python train.py --n_layer=13 --d_model=448 --n_head=10 --n_kv_head=10 --head_dim=64 --d_mlp=1216 --vocab_size=8192 --activation="geglu" --norm="layernorm" --norm_place="pre" --norm_eps=1e-06 --positions="learned" --qk_norm=false --attn_scale=0.125 --bias="all" --tie_embeddings=true --parallel_block=false --init="uniform" --init_std_qkv=0.0211 --init_std_o=0.00347 --init_std_up=0.0211 --init_std_down=0.00252 --optimizer="muon_variant" --lr=0.00647 --beta1=0.93 --weight_decay=0.0 --lr_head=0.00754 --grad_clip=2.0 --warmup_steps=200 --schedule="cos" --final_lr_fraction=0.1 --batch_tokens=65536 --seq_len=2048 --doc_mask=true --z_loss=0.0001 --train_tokens=442900000 --steps=6759 --dataset="wikipedia_en"
Each number is 128 + 32 x the weight over its row's rms, rounded and kept within 0 to 255. Layers, rows and columns count from 0. Numbers have three digits each. The size before them is the row's rms in percent of the matrix's.

# down: layer 4 MLP down (transposed), 1216x448, rms 0.0437, rows 759-798, columns 224-335
# gate: layer 4 MLP gate, 1216x448, rms 0.0795, rows 760-799, columns 224-335
# up: layer 4 MLP up, 1216x448, rms 0.0798, rows 760-799, columns 224-335
down759 099:133104126139153117143065136156102145145099115107108106139075115047126180111197118153142098102111146091093129151151121152154131177143187134134131068120119138099127138136126144121110115099132132096144150096127092075138097146142142094107137067115126161118135118147175126148166169141114102146080123127167074102123119163140128152157097118114
gate760 100:129118103141152094195148102156160102137099157170140101090164119116186122126169169149106102094138169133148148126126203153135086130160159153131128181132174120107128134136141107138175096146090102118170180154092133072142109129142154110107147088120096153149114127108140184135125114115055125134118113153146078149119132155123117127130157097150
up760 101:096139164106153141071141133124136163074141144153126202162114122129102080106110131101230098163125106063156133133140125084121173161136097120139088125110084112135065111077130120147153208115100146129053116132110220142112146179186116179118149138099182201136138108109138170113139165125137128151142173130117168096145160145154134145168121084080
down760 102:153121154073132131104138062079123145132190142185098149116157127161123123140101086065131104171086117147117131098159154113159160127165169109182143128093086109139159069104157139116097153138136182095125120143149134105129169085109184156101160193112089184127162079133161102156104169194150088133089188086076101112091123153127138111137106087177
gate761 097:140133078044108113112159140157162106136119144165115146170102098141126129126141163180180156139154124136124119088089138148146192165104129077184144160133123122102094111098044110139098142162124145114099157077161083160068202123134094163172141217106151137056120190157076097124183170200134112116169148144135088149093213162109142170115159129117
up761 094:150136143112236120104161172130161106091127177120097132073128127126083191095115051125102111126082110164153149118129122126150084138062132098083104162111103140139118161114174128169124115141173113092164065147146139142120123131129135096106105116134096082174134129132120122117127098120106163143167180103184121128162089118162123124156142179097
down761 097:177120125127132131158132163060103125103163143162179160160090121141117124164161149111101049109103066062125090205078139113091136158176134172134177145050116133044086154168086092171106132114170092100150170177119106107064051108133154163139140123118110152138130127170134140099154095143096143124138144133172056142138188115107142146115102176164
gate762 096:110113156075117141095111062111153158136101133180090157142136092109105090147181151099138158112067140115186176143120173081126138130112165225102081122133154110117182162111177144143159164137181113163189095196185069101124090107046116189121100128161140121110113137166141076149119105093099157154145164064133111132149195148152102092124073133131
up762 095:135124136104073065120084131095125144082079146135073144173135071119122077095091148106112177141156150074087176128120163034105118147101163166119128151089126138125162120139140086065102136131116167171127162136133163139113071128116084155126140171103157070144111075127173119116150110124165061159157112119121111132089143111117079084130067098155
down762 102:164102125119086138193154093089138172167099108194144138133107060143082147142108127116138152160099091197093065139083144094139143155101129110187173156091113135121110115170091109158163117147119153107133122124138130175089164147115115119105088131080166140172116085137188100093123144128092109099072196152060165088109107084151154106142094153108
gate763 105:116138159123107120176106165095191115107143160139155158126118077133134154170110114105157143139101094112116099041146134103094165158096099190131108168118134157123095110083129134142150092078135139085141148104108111103126131148100106123134132146126117132148123087097162115151168062171102071185124148118121143191085144166112120071009127178159
up763 107:156144112143136179114118138138153123161126079100149093149161193144153148121128145086117148118135138135110120166162130156117077136136032149139112100104101068166088176153138109136141121129085184185140116215155153090151116141169079116150074107080159127173109114093096111145130121144150108120128071111120076072162155177112121165177109121169
down763 100:174118112123139152075135100099084133187138100132090104158121130155161143119225029112134104116081174137132159162054134155134111128118110143102127118154145150191164165093128131091210167157079140136096149122101080144145147120127140139113186100092110134141115114174156100134155127147118056140055141141160105123179132131119144143098151141103
gate764 103:163154175148099124079134105100106121109152085102124133093154093118176101193129092156123092179134174088174098170129099141132140165109107091157136160083105139174121200094108098128166136129092136154083160121143163082166124163152151129112093140168112103137101158145111149173086096092129155113127163211123087165149076090117195132065149162101
up764 102:162163094093121095150141158101081182142100134156094142150084145078111135171086118147128174106123173079103103105146096140106091101152144151151191133093146163110120181074158116116124137179110122116102179122079145194113120114134112142135154145120092063150142108159083141109130146118164147091132094127076074089190158081133088140115117110097
down764 104:200116078142202077170141146124127130118041188165129155078103161149080126080138092116083174133142121116116123145126104109149101073117176160206134150089143168204148101115112139088045110114110165140130141129104128097109136097140056155165117137186130098136081130192064100146114144176152099127139099124091133091154110105127070141097140102136
gate765 101:131081073085064116129173209235140151091108092129118092098120132111179130092136128105127132136161144144134128074087080112114115139063171171143151057136106117101164116144154116149067117135122169133111125151193151093115178108151095146153112079078139089136098131088141111116112148147151122135176073181105164123168096130097143091145164119085
up765 106:080111089120080144087125135142094085099096095092146132125108072119126087137153089140147222092110107142147098101147116155113096117141179128128086065078131135120133139112112141141091155128109168149114133141157114120155118131108134105130144140074171162113131180150160082097121156142124109111142105130078102167196137155107197104166140172158
down765 103:150085106123141084103155135106163126181145079109179112117120070116083127156102167134174154104101088160112131156169203142167088132152127115094130112108158109170145121192124186128115127169123150089112092083179105113111163109072126093100102122165152061226113131087134168150174090098133137069122110116041115141058138117119123152122115070135
gate766 094:037164105123122115139141117141177085140183130080193185115105137164137078138093145119090077158097160123183122090078156123170072130157073068205126144140078089134105126145056158144154135062104088103161171113133212111099091098125110140101129146079163137128165108123130042118157142100116091129147119098134118112151112173126094128100129107117
up766 099:105149117132084119120150102140117105103096090107132140128143151166135061085110155105103135207128144176189125154118162098165142169174127118182111105131166138167070102117110134181188085102117075063087156093119149130123145123145100073127138166065177134132149146108127060143155106137104142101134160073097094163154142151121115110033157099135
down766 101:015149117110103127122090111138145135120109108085143140097099136144148080147111081104138149127140092167149164136134094101157112110137123079149093079128167085126204149100112133159117146154082181044137088117162160103129136093114109133150232179116114168166155107095129174149150136117117091116126152063107065086148124130130116123143134062092
gate767 096:103127107151146150072101136115136113117136101122103161096098102161144148171187162118092164136159174103146068164172113134141085119148155104055139115253085111104091153107099143158124109131213125112206153139147120110139116135177098151081143099168117139074122180171106199114123162100209172130171128113065172099084147141131178131088204179119
up767 093:112132151117182122176110145153090111096073143082102134083055155155108045109114153139105124147095124085121170106146155121179165136156147133103053138135100127137167111246129170142136143143176147172151135116156138172143149145183117081132114126126077098138107182123155142157108123124185091162181234141164135144155096117145116148118034079134
down767 093:112124127116126130101108175107157126105153102156175132131109137124099143128163151089134188145065118124142193138128086102175162195128136156170106123099131124145172211134104201175173157140136140139143179118197162090164161134160146120153134161073116204111127115126147138115146138145143138104176116111133115125142088089088169099119137109127
gate768 103:129106107161140147158067160056195174090110111118156096113149175152105083118125147159135083060158094127145141165168073141140129081158103144145162129147119164112124160147142129125187124149111097144124135136079131057144075149191104150165119109132105149144153142150075091124187104102192146099129135148104150100135161115108107113096131118120
up768 101:119114174125121107150162103088133101107167123123119130137177116121167106178156079165180158156092118174148120149142108144183124155173193097102105074117130088152082136140144084127106137140116086167133134110112108105070095095114141189094162119116157137115124067121130124148094099126109103109162133128051163119159108065136137145155143114075
down768 102:077162128134101096154137118101102043116135127181169124135105178168122094108116136166143100148116191142106174151175153196126163166153110114139096085178140124105188118127181116160192144120172076159109152141146078146130132124130125122124166156126136133159114105117124100152051074145142125083195100119156179159036065081106125163112105140189
gate769 100:097171141096115093157125138090101192139117156172098130117109198166126072119093095184098131171178107104093078092156142182131077104065038032102125180168134125161160145126097140156146111118133161179136141149140122126097179112103171105160113114200185171091103094136125126132156123074145122159089146087062131157093130096151143162091136104136
up769 101:171115137099126140119146156130124118099102191209143167145172124092101064149180094153112095065126159146109139141112121174073134119128096122064167086208131135148160131088151182171117084136131103154145114156149119090110123084109127112155089072163108149095070136180145148164121138100102120121155204136094177077144132140141123135111115130162
down769 101:126087091147177106121114116073127123131140122134098089103087160108129068137103140166166102135128123128091080116181100106145090154096120120054131133149140143133097120120083162167144051138120159185094128092152144124112175086130137114112100096150165108122111179150198143086043096134083143123068130123108111103148179082105134143141102151177
gate770 096:154119186140105112156115069114147179131120131125116158107169133095039107135113134081072134114107146079202093130167139105122166109177146122101188108075054107150120189109114148128076118131178143066139161097152103097157110099121149126094143157152159124121119106160112166102097143211105114127104107118124128130113073180073148108131148090144
up770 094:100108157121104166131162125132111135127107157160177135161076130107170152059070149084155150119104121113124124131117083196092134181102082121148063115146134124162149157101170144119225135106184089158133122186110121153102155111115170092154061134067123100127139153095114086134124138101144068196117101164129142160130188091183114143123087158166
down770 097:138192186160172123165153160169145165128128069113134149076132112100102122129106130107128132077090090129149128109123133115100140079138135102145111078069144126196168101108074179112137116158163099190109138056193097137126159084155153186125173142111112105108112109108119161057192152173186150080095076138065116108112136156140158101103097070113
gate771 108:103161111155115150120159104107142156143125158124131167140168139127111139187127061144081163145145085155135037110060134133162091172122135024092122098093129086189095162115122137116129212117165154127105069099125152147109119109169072160134090154143108102124127129155096089129118100092137132130162154178217110082082061118152187068077096147170
up771 103:101174113102154141146135151111137092067117087087080129057173179134108118139114145180119144099083114096172177083130136122134117152154161109117162157102130143101172077112086166118154116151116147157138107067114106142118140138169172150132157138091146134132162160104094189103113143150113152154152153084099091133118115131128098155165159080174
down771 102:199095142086131077173073152123148139101149169148159093088055123168110149160158162153133082077126148160148138118165152148074137145159099224149045180148162113132161123109163120172145052088124190140131074146132160115141072138086149110137139099152133139098090165165086193119170182140157163126139123136130125145119120087093116110136058095213
gate772 099:082137156144162133132163116122213175138107183083138135132083125143156072073122151132120170043127102155151198147066157097169109108143129104169072070117143114135122135123130130100034133076115106092153133155151089125109112098165157168144159145134098135074131135136167132168139147158095134154085157107100092141187114131095100104072131136075
up772 096:181153134090169104137153140134057106157166105117129114177106123161164129210184149120146151141163093126134059137155084092196146104152101158071098138149106161127000152181131168125085189140109151095135153072176124137074192149149159102144142116133113056149181081125147155103126111154114076118055144129086119124089142101132139118105131016177
down772 097:095139137142146076125142143178110115127098106118148075183126126141120091121065149166122154106123118124078180070106125134113143173111172124122120121133111121200047162136065076180100132094130131147096123143096170139121150043158100083214071117197132109149164137172107082092132054150146112069142128141118104124123130075188149099131114068136
gate773 099:121095133119114123102095139144096124126122121136114091120128166144151098126146133153101148186177157113084106057141181146168161097053134104151072166087133102126091156130077105108147126055158100118154181110197168098185105132169169180106137138141127130177122104138090091157163077142178076109143158128101123128139132102118096114088101072046
up773 097:117101174117176177122135156177131123131143125143145058207165159129151116066070112136162104133118171173088104144145129158145145126090136142102069135162146136139128114098172098118203151158140167171132169095128105133161102161127115146129083112089078120162148157159128148101181112106137146112149145147126120100152153148153114187113126090061
down773 098:070127160111115121149142143156128097091121131132178081091129166118116154116145126102115109155092165144101089088161086111124157148126112131164123129171121165096113105091104151152072103124104112143132166189129147082160051186110174183101144176191111140154145051101060088115154130086145171136155112137133041101147147146151153215142152178138
gate774 098:215173084109147117161131104124132143185133111121123112156120112115130149071057083137081118124138130151156096108117158121136111089209107078187134123124086139155135163096067154102186151080095132151098144151094187122144163140101130162119109127114110141160156126078150094094117161097148141034123128064140124096153118109112173090120152119078
up774 096:187087132137128115146191106049163159074101094086122130154149082096166110040095161089111083152097200109161132173133154100138149113184148140169081110097143131140137165201114133131154125126148122068168149176089150148150114097123200141157153154122124134189091107041187129122167165129157124136067123127123080061158161123105181135140127136106
down774 099:119133078133185147084138080106147143149103114146114113084112106143162153123068085126117046162145127113161143171105077130126169108123099138108121127079141134136124122121105180136154124087095148119141155118116122106154140188141125159150149196161060184109117161119124106154155128149195106148163150179117114116115131139124164121164114111106
gate775 106:135116107146064144199139139090122125171177147044160142131086112133133140132141084149086127174136176110130121121159141113121112166110130122069136157151118092201169114177165085137163192097099144114167075154141174100170191093094130127084104163150106175097128193101120141150101129085146075085110095118158164148148097156161165102115067115119
up775 103:133126114143073126192128116105091083113125101073178175162103075133105050090064177135143110162059135121088090114135067113161093094137092129093153118128114107119114159175091232113163148125125186123099082143168138094158088106117105110138128169147182162106149137202153167103148120136151120119083116125145159098123118194150146128137150173125
down775 102:151094161104108088118143129124100103169180159083144113150129068120152158082157103105127122133166160083081154114115136127168110102148152161148167106092103114138129061239057151134158150112077178132173088095158079152125099152151123089142141152081180141132130071144076124105120169206116151086062134106115151142107159108091181135179087141092
gate776 105:142201140101130151122093081146094157058042152149119140183172086166126118152108133120083089165087138119140095159137087113113182127163142177127126145157126072154158108126122122103122132188153135134080119083066120133116078160133137143150108122099085143169111158214119114127159124142109107170063152151128102058162148107103119154106094166127
up776 101:124121098158134103107084135150128153153149142167129115124041138122129079098158137111090133094138132113162128173127137222125098138153118109123124142125105174126119174123159141176159138121146213149184143109141147104077114123150107154142174052171105138122189115137146133131131116106181084155129127099149183134196164093111091130129144122126
down776 104:113174178124136128160135175160213190076148122108098150157112165154089101069110159138137073109069079124158149157085124095065089147155135070095112125156163113113161192175121128121153089083116158156133117085100059141120130109148138104114132126112129213100128110103114103095138172132181155104104146094140104109148151126132159125143076112120
gate777 099:150146103168133098142127190125086143108136165125112100143133083115125123135150105212108113192131132145158106125139144135098122145118138178136164114110133085101152103072110112133116056093085113104167085152118165058135131091136164220097128122126102119091125120129081095142125120090115103145095137181112147128094099157124131104114112132133
up777 103:161129152109156127062168139096142102104082124140102106085152115148155133133131066109094130175162091139108182122103138137169142060121110128122137115136127145168155104161124124134131119152120111145088140127181107133134105133181138132094136116126156133168189185149096120101073133125234139135174156176136130148123154116126182188154126114099
down777 100:135153161153172100067131145105119107102073113091154078150142131079215179078150114133110124180121155159180107166146208181089214101170156137124141150135124140203116149139116118047143176145156164121101131128139154125186111129121130149138122098079182121155128093116145111116104121142175110123092097105100109090120124105159127143132098115107
gate778 107:145133093152153176106103130101153130062124204131141151072156122166061170127087089125144137099138145160085196152124101173133115153089090168114155118111122148116112136153069195080095095144108130117101099082139096109118155181065153120186090126115099111127102188119182090172156093139113118109131090166125080139103174179018096143113143069115
up778 106:210105092090139163109131150137160101114133079118130131152141111129171110112170150217171177163122135121162122111163187104131118133112173163082093067139130109156118171136121163133150129115057124072167104096136128126122161068135081154138153125153166140124091141071113094147140104156147136135141131078110132115173147151162107168134148109086
down778 105:177161071051198079073130092131103154143096117136142136175116144125164093171115115112181100111180110126124128203125190194138104161102144083113112120160083148110205106108116148132133121133129163124152097155143149117093181174076166140142096141113133175080127132126108110099138111104163187114155111114132120135133072067121073127166160102114
gate779 105:112125116113117006163092177090101129150143108164167222183101126059175122067072108077113158094084113119174100112151124097167122135075160164124139132153161144123085092150124135128134098150170115130151148164089117150125134176089153094119133140119104111107159119170112135177116079088105125138154127098129113125119093098158146154132121152135
up779 103:153094139110098115181101135167064113105110150092131125084143143186103190212152188115098086167141100100137162097158172128151115193076140129131161139153126089118146210075160103100094130167100154125137147161168166124102142109155146113142113124100141160093097090131128151133188085105115161105123141110094056132112096113156135118096159140131
down779 105:139157135100142103202139106142162133159152077130133124141158093124109085110092180150058150136138157096148116146120067129150183154132152135106119105116105156115208161061173131133087154134032095093122228077133162092134112049115147118130118122142133082195116065151131127156049143192106137072142173098134087085174112098144108092136128113134
gate780 094:125153073043171090110130062122117079124144162102132138128158107145198145132143188062115100065133137164133118163150106140074162102128129117046160101138108101158104096076108119090111156112123149079186137117067129128113149190096119126130130124105109144117144138161160139118143126088122102184123108177160121157119139149134091126123125176120
up780 093:082098112142096187085103057131122116177114210069075202111110114154123160073121074195165096084091158139098129157096141123132078130103102164130106139137142064144116138115076088107112162172134143133140197113138153124153171117148107071164101138132143152152113097163078154074104117154142158106127098150152097147160126139178152093123063152118
down780 099:137125131173139100087062082130075137108185082129142071132139100148147180123119144114170154096128140115138160163108141198136156193140127089146128095085151098196104160061144121144157152139142118169107116113056122145071168070095132125163074141084165100147125078111125106089151199111193095120104113067146125160113133137155140149078121093100
gate781 101:155101202091112077123074140100120151119136151088089150067138141102082095126145143144109168155117138117149144109155108135149111107130144142125125151161141087095151107137097139107166106161168099116130132137115182120164185091098104143064149164170151117148157118128115174184091148116140120121131166133086145157129177071124136136181183088095
up781 102:116121155140159130091118133167165165099152129080094122190144142130132145152105123078108116158134158141154098129077129144113118119134055073143120082095115133160083122089118172192142110169071088156107208094135100178116106159129081184138166126132116152167103086147098130131112131081148144117105133060155082098127129156137071186135151089067
down781 101:100156146147155145167171168125108061140134144125124114136159145125197108159107090124150129183141128150183057139147124114100085145093116102058112097119083136189095166130125205119146148053114102125125088134090132151124163162168114129130124102194092110116122117136126141114161111089165118160164168089187141087097181111136166113154157126082
gate782 098:095158110103152154189109090155121102083126158125148147131149089102150090138123122130094096127172093105133103147135087145099087154130083126147093120134091181082161146112200140159130091136111124084175117150155090136167081100137141110080127166073099179213131108068157122117133150144120105166124090125172098105118118188178109072149125087093
up782 097:141151141156122122168098110139108078088169121108138114151149123110159141149161142126198118146120128106105107155126099104090090183116112164167126092114142185134125151088174177152109065149106106118139087098137097124156120114146116120107130123128115162109145099144098121099111105119081132142113061125114075059176150191130144140121142081114
down782 097:153124138143081154174131130105121136119062150127170125153128141101162128141121093168156119111122142105142074135115108076069182037151055138117161094124201137162104141124144135153071114076153134143094122165122125182083100181126135134080163081067093126126181176155162105137107139152084150118143141114108133086172151176105110177114161089136
gate783 105:106139164109097108164121137106124148143111124174108099140127068096124111125099177146126103171107168074193114183140165131111157153144094090098077080081175160127138102163163113103119145169179161124116088081149150123083106136125096138104152084083132130194101139143159092199103102189126169081142088149190107135094174133147107132121143113130
up783 104:146127123123140087125140125145160113162114168107101139142157200142123115124162154145106197160178107187055134079111069120145126105138143189128135127143117104105132197202093178159148136054093125165138131176130085138116098121100144121129098162119137100105094064100050160058125141065105128136106145133121126128122106164145153128061089108110
down783 103:124068107113169119089077133114119146146148124121140182096163127108119101078128132150122135142184058157098111120145157102176109093097129121101162097198109137122132188038129141124083131119093123162173099114145068151147130113131156156084118098136159133148167085131123094136090102137120093133152107113127173130115097118131110128119088092104
gate784 105:145101097106141141159127172111179136138160081153091119115101167154137063193146096121069166119126145132117121098143169046086161089194156158101147090128142068157172097098116158126141090161155100100113091116135206140147153113110152192134171201116079121122123156076091139169094091164106096136171143090121107185108083126082119115090128068091
up784 106:174150166161091143146141126131130107165149141125158068136140107093169159057078094174164183113104092147135136132132067152122123158083086120169117194110075140079087140154166091106137193136129210088107110132110059169107082146121082049124156103123124108124149075119147136120139069115112151109179159214106139105126150084163152119213142103157
down784 106:128133202186061135118106106151123172126136129126183191132161136128102119102125101143110091163117098158131084133111094164175148184118103139121065148088160173079109154106130061087155153115173138105137136134104155114145177161119100107103114127107132093097086092168134157125152196148063096152135116083124050133151106177116126113125141145125
gate785 088:088086019175105115137067149130072097116083160085145126192103049155146119120118118134187145167110124081092208152148149113077122099092192135119164085175165097100085129118121176156113140131129116120140121122139098106087178092093073172169101124151136132087136082213166099117083038126137161161131081151153142139073114078154140164110176144122
up785 088:153166129135128158110147063153081162059141124142119096158114136077177156080141112164110108141163085081196081106090135155135067131212086111143098149067138139185124080164203145126106154160126167164115130127150151189120117172139162102130164120129112126129130115075138109116136153104135080093095110144160196139131107132100124068124136102101
down785 092:141130151093158161160093124127054127158186106061164106182089159160142177117138128117138131111123159065170116101132193150096115113145107183122136109206101087158113092057158119129131123183117113129136123112165133130075143147147098126123113149130081127108085200098078158182129156110146153102112151130117143181107144097132107119141125164149
gate786 098:157117129124187121129169114090084090165155102125092127134115119097139132131131089154061158163170135105105058105108141203158172070116142173207118109130146174147092110134157141123142063088091136119121121142066164119051109111112112127130097109157146168142183086108093124128138134148125133073089121166130157091172136112134092080097112076152
up786 098:117154146113128127136104106134184147058052104148154164112159173167113196176172141077210150115115108142153132129201053093138105214088130148116128149118142112065143096126141142117115227142137076107179116135182120151171098111126165111144218138117127054137124109136165120099100108112131161084150106122107171143103100145127166119168105082110
down786 096:087160095071170118121064181115152097141088099129113167133075080135120077119157143133171153116130150164150165121137125185152141166134056094086169125057147190094090116118101124153178111102133117134187106193119103146178179161195147151112116096145136144099087119129108053183112165082093104107122159122138127150118141151176121127117117141166
gate787 097:103109118053110142142109166181115147122087115168154099108096130072119152156147089173201089146137188170148129094102097125132149093118130157144129109143020096149094142142135145129160178090176078138233143137112091130149130127120076136168087124076135069117130109167160186138140114144157116150098088105111131187114131193107146123145127103062
up787 095:058152118142133174170188142171097124132103059136151080141092121084125134072193131101101189076131147183080119134077142111152155150147191157150129106096119142128123104131173140134125117121140118113132088131082100147096115184114074184080125145128162078129119161087127099174165071195150134141149153153130071084116077145109096082148196109128
down787 095:115137125151197184052141149156116127097105086141156150173122089136110146111133115112104182113090099107134109133095113117085128178197107143112180156075101096104149136140103166124097166116087158118091100134121161134122083064107131125109102154074149149116147179106046117076209074132125130130122130112152085082149121144143151115150188108149
gate788 101:108145125104163164183073106120163096122043117158091109156103164128096126132101115096107148121153192076122088113128156141138148094147105134112172112099153116085089095162181078140126094153152070183150171134132181177129132159214168096162084182118150167148126109158074135190093118114190163158133109176139077149087194100150166142086104113104
up788 097:070134067118146155153117158153124100100092154168132108066116179070074138129156205143141159154150136085129127142071171167138122096155157141110153112139153175085135087215115131136103157137099160160150133152039140173143135142133154110238089139114106124117119122157147062089162132129126141076145105127074088138130127136067133196144111160142
down788 092:112098101140143112145115121106133148115166150074147149113098154071112147113118095081143103146118123103139132152139125111122164067129178158122183105146095097131141074141091136094126140074065124135152109106132102109119180136100122140200199101144069135187137103072167101152153110161095166086149109109128120101039122115131129118122087141144
gate789 098:118086170113099129130084107119144154168103131072191138133168093122144165166109138070139084123144104124193115073132109140221150158159162153141093146117094114135089134072115097158145156056091118141096177106117053104136110108110128105085139171114149134085108104132109088156147110098103155137172119159111105130098120104073077166103112107135
up789 097:143091086129146118161093150133137130137052130107144119188132128142097099118104095123172128133165159132184134119072087145211148128182122149139098090104129132101126072118124199096143111076108168152124093159132152187147112153087070134111151167060148128165155131099104141107142135074147133128148182113073146169144157114069122137154174134090
down789 099:140156095151121110134197183160155104135199098131130112138123100147080121179088104101123093119127073126100129117177122150113136165060123132146094126154130167152150201102094123131119179091135162104142133153053063121174086139158161137130111147112157161121138112099119119089155144155166120171119159167132146119155147125136176127168160142125
gate790 099:210068153144137084123163126131144122056129084082181148197189150167090166107082177159124147108113122125142144163119129120169164164156133135120179130094111191117140131131071112168171122110118124115089146128116110102120088096147097129107153078163110168127136139135158129189136122125152111163082159102094178068103131127071164144098127104162
up790 095:154103149116202087115161130170152055107129134054110134119110173140109079172130157127144121150093107119140108173174126078139157121162136130142143128053193152171120102059217136135137090160161110106130142155154104067085139108162096128094110135162095163149080155044146151139082149072157103103106102155095155158095102092125106130063106082147
down790 093:144080153170109118145122138153101157125159149093130105153122162140106163163076147141132129108116134132117137113100117084140093183123068165122144119124144142099083088094145098108093146157200118095076083171142090125181100110097106111059108129135096086149154129134146106074079114092107150156155125163130125195220190092105101149105130123145
gate791 097:103093047128198175095095137111114085120073141083141160133109101105136169112148146127157123162165107098181079122129132146093178125120146149142094095109133097126106156093150165052124210120209104155132164102134114098133157112162151106057122119144156152224090110168136082103142173121155127135157144122123122125140132100139123135132118122123
up791 098:127092104126163092133089161165159152102113097119123189099154063123154126129108182147117123145116138089144156114086165060154127110135151079135093083119122166140116086173112149085135159133083187149117126168117147106163087126100077179131124150178161150088145094118176154157128168134228116177121105180108150136115146196106060157116107143140
down791 100:085131143144144174121141084100138160145111158153148156095078125085098124144047107128137173176160117121188147143118130123155126161113177121114170164119143117136135165124093157114107124120151118103184087141163079141133140128176135066126143097197133147153122144080118154073143155114186134110070089130147118116153119108128164120079144114148
gate792 094:124165106121141140118169112091097112183134179076120044148139113108108141078041133089175115141119090138134110135091161116186123162122140123118062089141111160170151111140121191128131135105136126076141133126101129156150095138162129153115142148102130130135094167170127134114064121106136110126199138092095121125182180167141123121075096162156
up792 097:099100151086204136175135117073097086155185167112144094156172108125118075151144166127119130198145068126173110197132094140220120108105142149127118070062140110139153153116089175105123087079067047115124156123098100159190112136180181164154171154148156150132049155171124167117095107134155182075126153130106127127141093133138111055069148125098
down792 098:151142120115122100179185085188163108130137127119092098149103100189166068161160156128110144133084093119122139141111086100091122063102136093147068079122106058098207119136097136132112113155132115130109141136098140139131084085157136125162120201146122185157113119110141125163142126133136116097151168127150135097156098125139117143073182130085
gate793 098:100125129154113147166113116119136158100110116086204082136131131130135123071110111081075137140113133123078072112076133180153098164139097103160155134145153060134197115099169132113114159110176177158132145086134125096132169181126131105156153123123094117164048114096203058123134150174162146148120128185138144155120182130142171094084104133149
up793 096:165178117157070146192154112144098171129111140181145138199135155120132141137054195174106073148117134166095105089180144156119085185131134137159112130114119216169117152135121163119186099092107127121109147142117096144085121109078095150110134159076058167181123148162153123108139196143143105113206146105156123089098159101133167144138164159102
down793 099:093127106065150151201110175076079126088119105090165117105145147093098084156141136182084133138080152169091107193102170137142103111121074117146147133161068157156133122139150181142146046123097125137124070178090073192127128126188105153121189105128104143145135094112144116099101134149130189156121118108137095080138091107181116082132111141142
gate794 101:168095145086131134114150140125114111163085162098129045153065078145114146103164083116068118161114120166148100090133105130151122149106149077107122179103129149114137084118121098126101157121175162141076128136131178130153122104118116192171071151104133062068098154215146200131135122104106119131134111104187095113104157153133146134084139133159
up794 105:083100119112079140104116095125084154070062123111141107152197100075224093129168114117092136165201158075138165152118171134053125136068098112178066135143117137129156185153141156162123132122152087123130135109118140126107135117163162130103166088159161157140119118093059092139090154110087154139184167064084140124140101102138010110170107116119
down794 104:148070150111143153138050147110100223124084119088089112136119077134146115137101113129124106133122115125134129146118159111129137174068141063105167124119055132120140092124095133152107120109138153126169074087162148150116131103114133131120147170153077174132156149157057077124097196133064096164146170094120123141125122127087064097158138113118
gate795 101:107133170192132170130133138132166140124127164106140146120138088027147133183197152097108148089108144182137134163173107142116177111129130085137157119137183123061136125158146119133123155091119155144181174119108069129132088110131129154040181090143085179109106148100133132129117154207162130184126195192180117164134141198111144127049145140132
up795 100:085106108140073070134171161099181152142125095078152134163149090127073114075094138079161088048071169154127160144181174125095157147067104190133114085103116180149100113189113129095139177118135092122134179131114108097193083146124113135177119138149131167166219123187177095166171135171139108107141128080157175068143139180147101134112158095128
down795 101:096135094182122165094124149077192125136108086101112118099141151123085169173154125099133107107097153132066109154092154106130167085142130125131123080101137112112134105160100120148126146140144109133100125107099082118070127129132094120148108176125102101102171106109143129140095195125171146154146177122128139121115119146116137165126083117095
gate796 097:111137167172172150152151156115119047109033092152120145150086125137142104080106073137130142139088122146141137108074208139138084175109141136172095111137091108136180098181108151189195064147141123100129155191134125110080056119167134060108106108117097097134126120132071109106084135117117130174110124128131086116176118071130171105119121119164
up796 102:136169151065081100118122133116182103106112161109115134100136117139137090099116118167119143177187181131108130083110122171154044146075123139136116091105157119153200118155121177154125133123133089109117153115167102133112099142165107159161128164130153117125188109044183118118202144129125150150081086115097164116119154170127154163138080119133
down796 099:121215117109084198125109131102109130118120122152110135141078135127167177152106140129083146171170091141130130177166184135112149095161178112063123133173059134124143177088142198123096154141146069103167093096123120164102130106161158124092187138098140076112165103068045166130128139161113152142160102150086184107094144104152166152152071124177
gate797 098:189104164109073039126149131142073138151135121132111104119143177140168139157129146063104123152127179139072118133170114124190160190104146131114087135116067123111194171142183059161113125161079114175155163107115148099087174156133084192178081136134167095129120145090143155129149096145137100133161109151172136142069147156109117168142130112138
up797 099:081103060098101110144122188142116143059047106141125132138148090150133106114127109097151093112082115166111060141131150120108150127094147171145111101186175081192144137215120108033075166154096138117120133120121078157137145106139112143125125100185086110101070148117141170196105168128145116136114137106153150132105200102151114085196147126078
down797 101:154159071122118159134112140125149110095095093163146151121108069081174157170143102132136120134171088130119104116103153108165173101107065144088145177094157191124181115120073127210103129101113106171156149110104106105081118071186106164152124107146130151127114132186156070101133157129121156140142148111152148080163099057123126104173154177142
gate798 098:194164080058081173073080138104099126188096149083163118122100109159162151127116145118154114151149179137096128125136087129168102110102178138144192165047192129126097184124065149096113162124153142130176144075180116123121118115112160098173107118166117148065141197127115126145142141119083071152157096166086193190172145159140141107103157097135
up798 096:149096134103119157119101109075101126183067147123150099143117133141159171155149119118157101164164157100097120133144122164121128109084188119106111128077174151164089185134088083114108148135170140154163103086110101152171084102120139130174120112147144115114120178143173086142196151130087127154100109133069158116139144184185136110079196136094
down798 097:134114133108156109126126109066137153117133175152138149148103131105145151111119095169200135169169115108115139105115130134075180138120121141154135091104132086127156132154085086146051166078055128143101078155128165117110131123158162103130126110155131150129173236192096161120187109141112091165135135131116111087100138169157143097089044156070
gate799 103:154139120137161126095107127172119082081148124164162108132171063136199117073106076143121157172107176182159127110157121097150127073088196111151127109084152101150087120143161140131155118109096186151175127133185110116143103117098137073175111169119124184120047105127109108136073151153137109121209125114124110199125140074182108157063233121084
up799 099:224145097156112127087133142170079148141142131148121100174159138144126140139081070130113182166120125124160136121069154122119087107085138099150132108119129156141120051109177109082116120169129200149151164123158129125161115115107115120139047134163117139145167112177096174107088116127101154139131186131122068184144140093150136124137188113145